python train.py --d_mlp=832 --activation="swiglu" --rope_base=10000.0 --tie_embeddings=false --beta1=0.95
Each number is 128 + 32 x the weight over its row's rms, rounded and kept within 0 to 255. Layers, rows and columns count from 0. Numbers have three digits each. The size before them is the row's rms in percent of the matrix's.

# up: layer 5 MLP up, 832x320, rms 0.135, rows 38-92, columns 80-159
# down: layer 5 MLP down (transposed), 832x320, rms 0.125, rows 38-91, columns 80-159
# gate: layer 5 MLP gate, 832x320, rms 0.128, rows 39-92, columns 80-159
up38 100:136086116147119085132084091128113133136120074134109126112113119155102185161142184194177097099130158102124116084177148182153139110137119114130077111183143122086091195167107118136100091114123102097183137133118078154151130211111117112111149065
down38 097:120094164088075135151105100148150153068112076081128158131134056172149134160122189179108153166179069128207140133098110127117173136101124144070119099181078138162113106098089137131101114115098134094112131114123079126154125172121138171112160084
gate39 096:155106154154137115111181094176106170193104102109122154135134124167103152114132113127136146102115148113150125090064103108111127109086127170113165115075111125132107131109078109182153082157135141137155148132114115160098125155215124122152139118
up39 097:156161081145142067065099134093184148093113147139152057114145137124126133122086087157135168108116154130126131099095066171116089139103132128090159126174183114143155164160090155129117141102103113095178114136131054154087092069160102054158097132
down39 098:120069136097110155096144153171109171136140148128056150131127170153159109136131069071133078177137173153104126132121143086132107149106055108158165122087166140131157135123142105174051112113140101114112100106118193071082089138122159139095128170
gate40 102:103112050114159152169163150109130091099161174088103163134042145200114137167169153086129141128107079135154150120129138118123131179121172161135155182075135115135113100090165140108113116108079118110135133126156114141075097109123107191122065125
up40 102:136162141144138131132102110183131089075103136145166107091029133133165167161149133143137138125123102206124129192144095077099120075104153132127165144113153108186137189096182096125120123124057146105133129110095155204114114154114147155100160128
down40 101:121133134114162108200119077135187147153074109141100148110147132120094124162104129183090108158120143130120120147176134104087129108094147130121117122172091123127151101195123137078135076151160097108144166117111071109085107093156114177134090102
gate41 104:168111142177047122150143128134046127128116178162106193161148141150113140154122103190142137176132130133095135133150138104074127102135125153108154122153114066144151164100227083067135155095110138109119110201175185136060153167156196142135095089
up41 103:162108136143121085051137139110156136142068164130124172084108129103153160146054162083124081113126109185110125092146144071141072097102161172102130085106091112129135110036169039091101105183152110128128138155073101139126129121138088127092167094
down41 105:153147123188147145067117113149103161189067175156158110162097130133086103152126170119090155160102131132124131122133141117160102151065141073139134084166140103134132059143187164111126152099034107078123120120134116115138122088134151099099120144
gate42 105:160144149088096091168159128118123083131158124095127153134141141132155172121035125119179175150084116154098100144166114103071064080103093098132227087104170139123116104119099152109107078124170159131122076099016143143128156136092085189180162098
up42 108:136105099173100102125134183153073139128138146088152130139141108118059142130130133090123076153121108139090073096151137169128126161197130105136111128148135105132103124165132153153121134172127101155125137181146100102091137122096102124100142125
down42 101:116134128092112087097180150138148119106110141123077114182070114105072185109102083117206075099186121198090122140109109144137142112105131105163167084132168126152149131138109164054130160196120153161047127114088165155170152181104110158125089126
gate43 101:115128137193152179106092122146192085103116098146139134170116117164116142125157044186121113115183064068107099147131136108150138107173122134121107160114134154183222186161202176163149174123142130143138140160130136143159118106187177153109130130
up43 099:104060143054120099130112156111150175131093147138171192145149087158128089180125106137137181119118107132150102079154177178111135126098042176116087159140139124141108141174114067122160100073137100201124124099163081153096139123149087134104088148
down43 096:081102159204125107152195118116117147118126137087139087086112182079090189163153144151111122156119106143177103105178065137115174132156080096140098063084124156130154150180136123107138181109121101109165177152105198151139135154117091086166128053
gate44 107:157134097095210140116134148153158107179142126071136115154115152119102101129125103121150123178147134072172151123164149164084153192122148118200135120131150135158091153114101115129138161076170137124145128183176145134142146176109108140084084125
up44 096:122172123169197137100049116135127157121122150109164167191097134149115110056100130114078198108118121088141102140172129143117204176131121097217132123113129158166070060111146177143125112091184158151066085128150151104107130078129183176080092145
down44 107:135181142144118143241124134143136139169079113099169083074142116084157172092143096168157115116116158150122100160133118126076145125122149091168095093103165122156105085144110142128110095092164158136168139126170140118160167136188100107133122154
gate45 097:117154168149157209157080104105131133098095134182089147138097130098152121214128103153138146084168138101111132139111103163136149087146146124133108139093166113096129127169151182122093140114073185089071156112086138084164148160110179114136106154
up45 099:097097128124144185121189099102140132189189108179180137137062120092063169147139159082186115068144093094117084114165131080190127152088196100149125123111117144110145146132076036068110182123147132155173102113178165189155078137145111136141092065
down45 102:145136092132145101061054093129154139163138146096144125165139167108134138133173176107130085138148216112044067133169174132128104125116143088159160148159132138095112172107209123132135107145148170182101158114107160142170128162125114164121092099
gate46 100:168191192043113186148156188121098106095095177088058145120106161159142110127101124135130120147080166132149185132174122119142170120140168137096142195100152099083195139153104138163065173174127115079134055205104178123164099143128098120142131141
up46 100:170060150134158167128084096155158150093096082123092115141124168116132070144074131134119169151120113210147108125090108141117098123171171170134133146069080123099086074119144114161134039170068136090165151142130178158133145127159164141138071093
down46 102:169202094161167168114133100199143105067121088107078055108138119130079106111135122110139146076194134146083129123111130110148079151078129077147154123120100139136119056103108124156097099138165133121135155123092105131087062079105114199125155192
gate47 098:109089126135077117098090135155100107148151129135166186134206131117113112115151128141173130140127137119100116130052119176100153081106125136140144158095162150097182138096143094150159099112116127110089062095180120145083125110130131191123093129
up47 097:198117128052114182084096131147133127191167103073157125167079111069120134082146056141141131103149144159159144158158086080151107169164128128077133136115126136129060143101128110181168181095104168090111167133165154152183079104156153146116156136
down47 099:152151110044132112134137104174139127117141156071088099112107151120158031120146205128099096189145109103115116090145126170089120146119157157123078147120154130095115167130117167129200145118138139102138130186135112106149161197092166159159173164
gate48 100:119108104108143109075134137158152105105081133118139148175117131074087159088171131148162157126124135154136114101133139136146100158127148111128141157107194162093168086127128068131094125139164126079132187120129139085123188118077130130113106126
up48 109:133154096166138146117110124090113126079118105119149168182101141094139181108148139112184146112098118130053159081154094112108144116146076143085112172171201161121178103162141067142166164120126130092136135150187111111229116146110133149138130155
down48 103:098113156110135134165121106087123218169174087166103163099098144089102096202148141122104109177090172160142108084096148189125154170167099093142139155114100081149114123130084149109151157191102107113100122066097142160109158076154162174139123134
gate49 099:154108177120128116111180130071156116150140134130109179168106116099118153097075145096153166121098134137146115144125110104149080155152119108115183084126145164133165203084174158179112073111133083156112129133111140101165082156143126147095110119
up49 099:166120101169139105131117170150095204166160095144084132066143128154134105168177089141182168159115132140120126119084171085157122070161112122150110154072088099140158132137105098162118113107163151083147161102138075107089180118114180152065091117
down49 099:148112166086110096138148113134131064146147124107195123104167129172183082162151141096200118064124156084096167162092129074170119072116157151184153117129110137110093210143121084110174138146134113104108145159112123125080194109117103151124131049
gate50 097:137163187149126146155079091080131122158127180125160105134127115140130084179107122119107133131127148135085155176185072093128167113123103179111086094126095112125119124152145112094127100084062111193094097111072064100130090159116146117160128106
up50 101:102126080088113078046079144146152095120090112130149154124169129123103172076100132066096184122130135078149152089090127154091076086155179131123095112161097146138178113139086099138103118106079081130166185097113129112130152204139110093088126143
down50 099:128189146112118129151094142146112074128126128113137138133102107099107167166061149121159177140172053140152083143102107097118149159146119129098148091136102140133078111114111112109084149158131153074120143162166151164105136144081111137132187142
gate51 101:156123181158101177115100108093161169159120089074081067079128214172126128128080128156093124126106153093102094162155163164071107203154146143117062145132136135124128111076128101162165178178128072178144139114069204160148145111131164118102084168
up51 099:111143122114075168136076063149170130221101138100141099161145075107168158129139126166066163180176165152132153119099149113112081115134067095187150148184119180105116146148129106109143127188089152153096132090131157104172196131148153119144106141
down51 103:098153169114154159109123128191163200145144067125164087063145179197160122133089148107149126154138102158100156139116169147127169152170198129137075112083132104146113108088142156133097105187107163157079161146090089142123151140128136071160112136
gate52 098:084113156118134118156092158199159174121152084164103098140120114154091189138130112102094127084130109172090101121099114112169128188054139169169093153131136036137118159107162147148157151108160113137132128183083155012119092152151117115131127163
up52 095:141049124153142113097094121095114132081135138084179187080072160126200177122181148133122059114117091071131099098114127116091118152126117111137087116134135064162131072134124149128134136131091174152119125124127105158129160096145089174106122084
down52 103:170107109135166173137108132129150105165184185082142104098174133040159169127149135141114176141123153158179161137102131196174164034127104185105103123157123125145157155096174135131122109140116143131138141098138120130191119148158084135140161133
gate53 099:039120116102176133159117096101115084115095127121084110103133135155107133092160112189073111116192062083090143072134107129104137172116174119129178210165148105117123141165044129078075122170141167149165168107162110136106102148097126164138147085
up53 104:120072205094111104172076122139120160143135131121108163114126117077180160113157130168142133088126126119110080121198092113121132112108126061103136165110107184189136147149134149082158133083133134123115124167122177099081106105144120141110128069
down53 100:098152137108073132193176092145163117153115134127091098139118107165058170115141072175142050124141117173083096166115092121107140125149099091127090129075066039081154122146166127139065145098140112061125175147145121138141129108134122158167118113
gate54 103:131156154088176077066086144150161121129167084181172105097166139117149135167193203070133073199136107133113193156136137121086137075102117153084146165125109157151128153141172101137201163143169181123123108134134118109158130121118169141148127182
up54 097:113116108103169144121125075098112138096128102132142135127115135063125172110143071127168199100122061073132101141108112127139192142090114099166126104172157120117219103122133155095142139097116104025123165190108084174129094143086178117093116155
down54 097:102125099216149121091181109142096081145130109126090100133162109121147102094101143162130125082128138165131149102106160134149100188157142103115138128097138096161195094102118058065131110111100163147122110090160169141104149129162113098152094085
gate55 097:129164183113121100102179142098120126154086101066155113153112111165123089148072115135126105103107147154115122097135140145100150139117061091135116147071121139143094168135125165086153127149092129084053147102144144066141130123092132158107111099
up55 099:124088088182122164120132147120140159122108136162186144124092132144207136204078134082136080116114202151073096138125147147065111146129109126065097142126135169178111162159114195105153111130135106152120159094029119181164095124105142111125066073
down55 100:138145131123108134167178076170098130176108115145116083184131155170118150077175161211205157126129146189138171127229147124146165112059137117099101115146157126116097157130161150194114188120104106158059183119074151137155097104115098093093224129
gate56 102:056130213099120111113148153128120142135115138108130140079158101078157106145116171157155123124144112146069111156153114194123078117094040121134086137087144061187159089122131132121179160164125159084133158115117120147059180122131144120146121095
up56 096:074084198092149152158113144107094161072180148168070118161051164125130166150169099144107126157141079105095122114139175114109134173138064195139086111123140113095172151129123041151112205094106162123101152126138138165078146153112064133109117099
down56 103:189115136133129128088093113099099129070133103102144113112127090182124148108130159121130174095116121172069140132089136140163111110088100093129122174119089132143108147108053127163080126067146092106082123161154120144153147211066117078153099072
gate57 094:107143133145124107179159111122124139054062102143144139178167144176087162193209111116121107096119116141130125125168169168081093158070146130090175082132145111096068155162113152131162141165115099187102154124118087124143169171157149120156176119
up57 093:110080090141145085170180115135125114143199120102176134151156082116113136145081155149194156103104152097131094088176071151104132142080156143143121132081126166107118082094129111127158143152134180127132096117103194144177165190132124093114123124
down57 088:072071151102126171146138087154119107139175090107155095172111122118120111126109118108124120156116151132042152095092111109163195078120114147137187140124115105167157135105121105137062126036139096140094096154138179191084060066057129106052119131
gate58 091:154189118162143126097164100165168157072116133140108125132099137091162139075177138121123071115167123130225163150141140111038111100112081182169094115116120111137071159111139080068075110073181095147154155170153057128138104111097114152074141146
up58 089:088136100152130122132144119176186098127189097127078152084113123131099119084174148135124084062148076132139148128108175132052068129171063197127135110149080112127107152121137141120114114121151094110163122137144106122046099148145139126095194152
down58 104:086145118111157078083117087128150128167132152104105131117156095097096051210094139125148115112141089169155153073148159160176101142094138098146162115117110117131097130127123112142102107124142170115168087131155135140114064095069118113117160137
gate59 098:196107145101157062095138063105106115103170150116114101135105105129084106114101119071123116121138157181085149129123019189098101104069138118092166086138125124127155155140142081138126096174105162135053093113144123185065185099136114107121129095
up59 099:130067186133144176086188174158164092160163070173183089151154169093135114108154143104121099109152154041146080128110066144127093152173092101123103109157139120103152137183131162063121160170130103111096123113163112157121140115154138180089151152
down59 090:172137138114119138141164146137135128107146108113202129125161058090156122076086142081085131037159125141116164129138182056157125199168160121103036171131115156092102106165179084152154157206140165123123117107101105081109169135197100138130120101
gate60 102:155067101144112118111149212093109104154167138159147029123118116178128097157080100157120099108122162209111086083088141149114147114108119139183074143112050118100067182081169152159154118089102106157203145175115126053142160098167125178111135118
up60 097:138145050146175094170105122053146106103113133139123116126124099125171122132129120177107115129118119167202207137118078165139164057141104062140130160125078193175116168135112070101183154148143106125150141091131107156164147137126077119154163135
down60 100:123150130181120127114088154165072120108116136102061160133047117114084127100106133115098150113140116130130139092094206165109129138088195144195148069157091130089179135104131170123088136150063119091200160137175076152212132152104120113122076141
gate61 097:186076094088143138108091058150165167127185159145172212108112141122099072136112072109157155104083153236135138121128071112141119168105101111147170117139096083086161208138124146111149138115098135142138134176184163123160130081120103160138132153
up61 100:142181175131103075129145086111176095155078133105101126144097082116172137162121104157165138111143098098142153145184112131137109120135174158155194113147159162118106162086168121110146134156162095122152104082136127178130152109149092129155095121
down61 101:133155144188128155143120136094098134111132123151108090144078103149102111094162103143135103135131152101122145147149102149091092113138147141179135128102100118079097166151133127075139084088120130149079120146111086151100165179119076103085148128
gate62 114:163090103066094187149138145102179086126162183111140107191181133150143087093137104132100151094124115072074198151133169068086137070211109174077170102163135139137119096146111108178115100120174114125090093090107155115100153155123118097144177121
up62 121:134142065094104136142143078162145125103107155143147148149156131189143161114110157171137077108126098116178089174094093154060136145136195152109131145156119100133181075140144122137181174160151110121209124101110082103172108126138085125144162118
down62 110:108071163112104070094177137174171158169194115108117080167092110126154111135103093147130121160129149096060188122098174104079095089157126188123167145105149082133124134122131097143113114093115092137099138180061179132089072092171118103139171121
gate63 112:063140077094127137142139121088114150093155113113141173148089160116082186113145173065106131099163085079093158140089148139128180169155130138111116150166144162119163093145058149110075170108117108133141130159117126140091079096116134114151108129
up63 113:162065134133145166134114146148175093067118157164110120138124136163119162153122092164158138157093140112107111142130197093136119078113126135141072140081148120142106169129106102177113099115168146125163146106114148166124145123150111133079209116
down63 109:144138126152152125160104085091116104147132152116124113152164101122095153109114111230133106145151133148107082111124143099085133168161082068120152126096140094102153153144142138154164108173165152172094160067136130164143098121098107129127180106
gate64 108:114111080136129159114122155161141109168087140052143110129156109142134072165086138105128166112137150139128120139165153159055169109131164177133093132186195177122193108096116141126131161120161114174127098072146093130096125130146092115111149074
up64 104:121075079100162068161086092156178143102108184172131128158114117123073168129158182069090120144091099128142140090121089160088152145133121121127156164132145139184217145114085089178134156112107147120112104141147054136144145133126089169090190177
down64 106:141132144115131159132128101125133146136129154142040130196138063138137130128099131180191083177122112190145157149118149151120174091083044140121131159144138131140032054139117126137130131168184156157179052107184113102152128055141129184133134162
gate65 104:098150118091146131145116110115091091105120109094108130115122140158134091170148132158148164122083158113042102113062166122158103189156080161128108133134128110135210159114140149162157070134169169110142138116145078133182098100098151162066134056
up65 099:126104132202120103077130112119122077224149100139164090164072113115184143164137102112188066160139180092097093119162101137153104108132074139072144113093102163121118161134222126158167068157113139049085133141136082120142145168140137130137182142
down65 099:066126083133109139124072125179122136110161131150170118149131172107197118084180113108134191120075139139126138204112133083138124120112136195117159118078170173204141126100109128085149137161148119104174129153095112149121102085098133200139191137
gate66 100:125088110104131112142115090173094058187137166123131126140182131119201145134139184165155200102141138067114129129108106144163185169013138145160120149088121098107119176118088089098120151170149126094126093073155166152163129129161132097077130136
up66 107:077109113149082173123135122167098167093106135119120105137119127095135184107058134167125089128086063209129136084135099128090083109121066085112168111133093167107087069171160118158129098117077125128109150137075093109147144177058153143184125049
down66 103:165109124085142115095140091142129083136141159110160138127115110163096145090184113103166123173118055139144082113096114124078179101132151105163192093165131143153146169119132159161162125197116204132120099146122141061150065114139143147135070086
gate67 098:044145151140171131220126103140131107116070099140102150144204140144145166114103158180118125099138139190123139176148140144140141154136105136124115162175112116121129104143156104123126167196107138151139147189165147170149095156130189121116192168
up67 093:179164165054124134113096091195123147072097059112128092076104148081057166153161090107117138135185108139136088137160176107132107142092090091145147098183165131159172104131167196160149044138152096106126202142151109159097144143104139073099101107
down67 097:155119122124089191096086150091133050153100038151152156079123107190127103075154141116092119109066151106141142087094146171081023072182165146112127079072143170109129154130186122127154177124157106054132109113161134108212165098139074138086100079
gate68 106:138100100097114173124119115106140116108188130110098115156127157103128070093150176146112130135141193112148129139130152221105155128175110189076105118060150162127097134165173126128143154113109121175168179179115129155077135129171103143097147093
up68 102:130048081146163161082149145116080140098123133168131171137058121139120135153121133112128117076170110067180106119064108127125152148095151145129113150106097130118106147132131101121096134168093063100142102129152123198161139105110188095121082107
down68 103:120115150101106130153141115143200111095104164140135140165118170137109096120138142128156100110106079080136154158074191113096149104162105140105134137071133111108097126171133133146104146067110124162140157147080066117128073089109122132116090069
gate69 102:126076132137183144155083096119133195106194090163137169109135127108128102127161185165138102155125112164058127114087145195094103179063103086118152090086115172108138144148098124091093148126091151143158146112139135090103052191093068124153143145
up69 097:141135120128133102196150177136147171113137118106072132143164167139139138108133127124122121119139144112172101103101136121174098141177148136169150112126148107157120170107181063160148151121213110115111083054130123146115103113098126139172086077
down69 095:115129084099112139142213112136113170057214152120119079088181089125099199109132077143148147166151118106146101077175110106118147080114155038111134115133134113173108107133117123150148162197066044074171171114119078136200121164138137108094147115
gate70 100:144101148104139126113087131099101061127143129136132115072153147197127158075110109152138084094194076160114046113123053094106131108148178099171189138136120115137141144126161134091096170102136097132144130103136174118107186211096187139096167120
up70 098:151119130152125094083165111125155127143150149147134060142095119106160137159147132156147144088191114125134083169136124170144142154139151092171108136204128089167101082130182182102135128087136067121094136116168068118160170103073167131089176156
down70 102:105129113136134094124102118143141095127130116117129157175142141134109112160130133093120054114172118184112117082139124145077143138115075167137103153106151105128114127103203067196082081101130149175144157117052164107106052095075135154152167181
gate71 093:139133176133169156115069108151188079113155066129101104116079136133186141105130122130107217147125052115121133156173110157150134144146133156215164123089103133099143087137115140133105151126091146132141178141126151103169146102143075073157158149
up71 093:139194100130104141141169127093179101181168152150140085082067139092106144204074158197126151098099111168124135084121068117076135190154102166098137078114140168132129142157143141085103116162167173123128154112121128131123094126108121120104168132
down71 096:144105136196131147104114089112091106107064165112185122123115064107161075137125116108119135164113106121145111120154122139048092127128128147173143121117132121098108074105112128131094097110088104143129102165135181145130066156067175146135112127
gate72 103:145160171113074164104137117159153164126133132140131145165136156103139133129131141049115109107154119078143132149113097121118105164118146156169149155119123025129252110188138113130146164120123159089105120129176131125119140094185086141151092105
up72 106:193171098096111131046112104126122066118159125129167172136111116152115151153190139088106156154112150156121111126156120145166162154110065076106094092091121145102135104061141140115062125105120140116119180152156148076139130106158108145095132133
down72 107:120129133074045087129152135118153135149052124161146179128165152114154206154091128198165114128130125141100121159117175113101156114132129070123130145124124152115099155085083140117156124091144139163123092131100110112165165142133182091097106123
gate73 101:107131016076144130171128101091104140159142081140108053146163139113098143097126138084145159075131129169201087111137080148172108104168077175114142176141111097096144134090125127135125086090103095128099109131106077185137154112184081197103139163
up73 103:135146120160169115156136070170112152164106098156138128163212106139148100121148101127152172140148102187114162145141076148112066159085168138137162165089166119135099116106136171074138077087162118135139081096119148115093101082105062117159149093
down73 102:123108157116145126132126100085102090138172120026128090103124134114042144115110151076154193150185115127105112149143164114140130201164148176152163098117123172147117136108103161111056133172152126165137093131147164095175099143102155112109121145
gate74 105:110165140142148057155136153089152144145125156123150103152129146140200126193159113112164117138115112065195159132179159187133082127112158154139142138187142075107118145122132126133106156121088090075143135103110155146132120120200147146156084124
up74 103:073151103138146122194130167139159125088142092180115132138107109155094085086115174096184159110137164119141137079100084078116159148131110157137105132184149044109142074190112115182117097082132121191148119113177119130094192118158130131186140140
down74 105:097175127164072150139068136138088136146115131121144129108102089080114122087078150095136138120147087122161072172103092034090129128140073183130151134128148206122104081165052147096130120095136119118155118085152175120107135119042138092171139152
gate75 103:172168047144088171112137146174157132134085141124066130096161090088097116121142097168129135087140095133123104142078122129206130152136137110127130151127134101111128101114119161110104155185101172040111160170158139061147176165191177148083122158
up75 100:172165138077130155125134081125144153096148113150141098144098138168087140081156110106030125148124150175137107199148116124144136164135126121129119111075152191156122109197155118128066164095178101124132132171067081186072160210140081123139088126
down75 101:120055094139191136210161115091121145145159093131187153155144142104155089095116184084097115109108162144111159129134145159109154235150122101125098125166143097123134149119116109154127117108111158117108138114148163141166132141139105059116133071
gate76 108:049122110096100112143165070159137093151093136100194154144112132127169145129126176191159111111179154113059141090088102143170148109155144105119104108183118146118130119112074137153106090127060088159160076150174084115087098087148101101122177136
up76 102:147159074112156109157066159140159130138143159113095141112091120146078105141173102185130152102158147082219099187113125085081149111219131126145098135092129120105135098166139188127167163114120152138109113114114184133141126136137139118112094076
down76 104:133131115131113190140132072116091136147159129067105121125140138161133120116171164118162173098150095099125103147132196138132126127136134128134067092089130124085177060136119074122138157091119156107130157066137143103178143099074121130111147093
gate77 096:184134163164165153183196109139163125189161163096133143178088180119131109170118139198090185144111078096099158132128100077135120112125146150177174093168104159074111145140151148118177120132212180078097055115082105157168089146191113113107122124
up77 098:099160092148168052141127150143079120175103135144141111130160132146067116187145105119153123065107189102135176147133119129170164150187129036100154131102140115130135121138117141097039116087096141125113129167114168106127175144112151073117130104
down77 105:140158101157178142120104126135087081146102112124191111098129084117152116140122116144135106115165152105157165099180121047120124147121080094114096077086143067196130096172161079144131099123209126183146131117056107166128150104115121106127100109
gate78 092:101108116091087160136189054164081121158155119115129176140155148182157152138145165103160123175078141079088152120128101194079145041141133118145100114111086147161126111107104102125124111074152127120142097123133147169183088166097163139152095124
up78 104:156175095152151123149143156093141206112122045202108130192149142175112166187137087161167135108094104126124105132119131133153169109094140168206190137094141089162183129118153135139160130120108099116097159163122140095121129127104165166117133121
down78 099:147117135148099189136164134135052109142131169099159130187104117142183180138140145127075168177118116131116165118114092103086106134120116076150108099123121161130095187097044098099130098096120114164144134115108180179178179190098156144090096196
gate79 104:100116150106082107175178143156120104128111102102134125169173145123067119148133103160129122135099120154084191174118122143126146168150135126107166095152165123095136161086095175097147152144119142115141073115099096061077081140106108188129127129
up79 107:105137107176161145081154175181111115162173139126092065081087116123104102127117092093098075150142150142164139153121083136151176122150113106109165113126157140052127150179077093097112154085167134137160111093094125140094116114073179152132072122
down79 102:133113169125114103171159140187102083148165080150111091097113133079131138109094143091140104115046143137141173125132080079142121117090133109162127089128128142119122084139087099122051147162141112127108128120121114108173132198125108132153137126
gate80 103:129179192196047097097135195101117148133130109130141108129145126130143115143125180086163120151158112162121169144169109161069138178202154074123154093146110113165123150109125113111119119122155088105133130085116153078197144170123107165114081100
up80 103:163170168140131126121093139094177188091114125110062135127126130111096086140146132076173125108095091173158134078082100124113175080109092086150138104139137077113105128114149101101107174120172137122094084143091161153120134129123127150107118104
down80 100:161179140175155115116171066174154195175121126127145109077127135166101124085146139179095107161168070140124172133204112113152159093094183106139110149120177119138094184149073109193134178088151172112104122144120170156137114106141140160110187123
gate81 098:170188186125178108083127117150144162161108167135158162084085127144119156147142132165144132105100163126213074060091202131090162110100179154138106077149194146175140107098103143111120122205100077118115133084109177041105152169146127156140129134
up81 094:165114145081148135141147122084101115161242136180159095104106096133126100080147163166136110102145117180084094132038138101117183104122150085137101106097192166135153078166118135113064075101124191101115114151156059084100117107156079123119093069
down81 100:124080158093148146142065108114174158154151135127130158164121163061194116145173157132173100119118066138094067191124135103135169181134109151123137131062125128120131124153066096180087090075137163119064155107141147120114049155087071104122119138
gate82 103:141161102114118114093185148124201113178100117146133171097140158134088146168128117158127124127149165173173083071054118140108149149117120204126092157138101066078143122122163136141141071135119174089097097124173088138111158121165113174139128173
up82 105:179157098184107107129137154145189128145190146159099103048118151127142122133107124115129071179157121167122138140120108221069081071116130186134178099131147048127124132102105121107072091125107128119064099130137133169134057180141136191132162148
down82 103:063065116121078120156182120140181164112126096129160113117097214130119143154149110089115101183097098191141102105139164175071144137178104130104120135043106114094167117101164117127136140155120144086124137195131203134105114129111105145072124125
gate83 112:135057088103140163133158075121102154164156139128084048103097159155143067168072087102111136115099161133133177096114148105133158092110119145157149126095115163133081081119119140161091143220132060100121079123121134099149120078117149132089080141
up83 107:172147108155154099088101143097149114090045132205131228121157126144128144098197120141194122139109138127125075150144126130126126130144126154143088139158153111152146133088098115082140119087114179130163112139093149141154159179163127096147137053
down83 109:137168126117117149131099141151122126097123113158127098160210090114118133131118131207174163090170105142142181182159124133071128114154149109205182156171188163153066188110089134162143107098069174092158156121119130143149079146143098137143161103
gate84 100:069059148104102142097117081164091116091115130097174142143086148092146158185099139067151135128114129115151123126144162100075109189122144141092078141089133107137108178087158157088140163144081166139210150107085147110128161178140116105088129075
up84 106:143092102134079156134180093145156117111141110108163094110097112172126149172138121161157069109184079110125115130152144134121115122128089141103134105113080071128059164102121129100145157096171111155063116106112140154082191097110134157152121175
down84 107:104162066200102073087133129118141128111170171121082171145118136146136145126098155115115114108107141146176052107192196154184147125156096161115033125165137112109111133123152156104164108131167142109121129102107085137119195190127149124072177173
gate85 102:114148150114111154176102144104142079121149100167122201105106127088096141135124128122146127095190113114167126092156106159182140113076153142142143194166115127098157092139137107131106221093139155085122173146133134114162207161132062107107125147
up85 103:129129134193165142164089148118148153105136160121169147061193111139073133097068112124149125159100135093088107255133134150126101143106157121104192082125149104170125170116163159182124077078140143134106116118131118132115112117138112123149133075
down85 102:145085081158165124100127093126105098103132156096139078088180130133111124099084138111138130161124147176103127109131160137137115144135122172108139145120169105074092159061130088156163069097111080194138108139154217199201150073186124160130140108
gate86 096:127117119131107121184155166135127179141165135107106152118121090131155182149101112146111105145155127156108174094157098084165095116078119108155113084134118102085072079089157162113103192067076082140112151175116131156083119158071145140116122071
up86 093:057151131041130092145133151112149110094087155135096107123161136166114144056141128154057115109128151120127181106121125128142172063145181038139087142124133137064101136115055176096165137139092108176178120137152110161109126129103114118178122148
down86 099:130098100140091103132145109172140081098122056158088059152127116103094114050102152150102190115095142125147112170078091203105169142133085093145139130133136123162113138100140123131117115141193146131158111184185192136193166094134126137112118152
gate87 098:096153168109126129127094123131098103120197185165118047167193156083123124160138157141162111200120062098116171106126109145134039123068139095166162154146171097129173180134152130189099108168093134155100145105077160171184146134121123147110170166
up87 104:128084112143127129150121104124131102200108152134172123086135132152099139176117147133119206138133173111147123105190161161171115174185133167103082120121162175137151111131081165119118160097159131092126123133107119107087163109150143090126123113
down87 102:127120097095110093141088164142133134151137145136036112140130108154149099134065133137105056089110127125079134149135152145187154112100114106168162172168111114121092180093141109173112130124110084161086122094124115098105149139132131138128135048
gate88 098:100137178103129114104123056132125118169135110110149176143159135137119097183140123118135109105142154133172172109199126114114149135147133146128149063113109115125169155198131137151084150114086167149139211119175112103130093161074075124099150184
up88 106:166105185165130123176127070123164152153166160129140127128100154100139128061124108155163105096133132197151132113135120103166119175181104115131191112174112062134119091171179114134046098134144177123116129194126123163143069110127130096186126103
down88 104:146089155087125101092195139100150147140128140150165057157171109109125125134127078093089105139106153172124116155111137132109168112084196109184139183115186123186124145176135144147149080145109151166141158061031107132105150131147135162113105089
gate89 096:106137086121148125157124092118089107131106129116141111147135094099157096147124103161191174154206159120099169123114164159147136144124104164156116096173084122162139203124142154042136134094097142139160135087171138118107079060122109163119139098
up89 099:142105152080103095079104124182078052125134146149117093087151141122155149104104092156134116155164068137100101158160150110129140032160115128134116134123113122138097150137108065112148149035095112109140070081156126132087111145128114141148067085
down89 099:118112136127150137134114119191151145068124177114119157106133166126151151108104123156084107135124154170099123069140089161123131202131121090165140100111150127095080175146119128092182084206162098111148131177138156098160106136103112146140094125
gate90 098:121148099135099109108159115135083136133184116111110064162176114051100100148079052143091127138141076196146121067113099104136123140108145112139154101069121114140095149114113115109135066162113139142149058115118140155094137144129159119120126112
up90 097:090157114029147131135119119111124140106185160101185179137141190097153107144139160117135130104152119146178106110082135137176181140171138133112128112131105125113154117192195102099126111147207129163159080139141085164162206116138163100077143100
down90 098:159141089144099135124178073166152167161129137153109093170190183082111135119152122189096135051154111162140091117075115162117115147100119093152183127190110161080079167150156077122061147171126160092126086109149147122124136162116125171131193098
gate91 106:146078067129129127147080075117169091136152122122130127145067149127155118134109122126139150089069144181135127126157152096112115160122115170119139058148130100183150129135083175200177129110090142123115101203100110165112144097134109141152094188
up91 102:123145102152107163176157105149094131142114095145140101137093121153160110152145150136099169122107144132097116123160163076133129093147096164133125080193090144124135106059121107089176144115128179108157094177128140153078163135125119147111180128
down91 105:145120172161170177130133026103104134099138139094137184060120152115162137100083170141185116142146133126184117116183158089090165087104125063133100116150150113123097145160084147135139085134123072148145098119156109107148165108077128137155123142
gate92 101:201078112083117119129183087144085141150142101093105111151146116129128093101110130098174134146126149151098117172127146129047153105089166116139095129113111137127080138164157081107079107118121140133206109112079122094128103102090096158086107116
up92 106:152121159118120054186122156140154092143146144095149068110126173071087107101081121110100109121163145107141088153174117126100151127138138083114165097157149121103102156098122139125153166170091124115144108176086120084130178095106135102114131132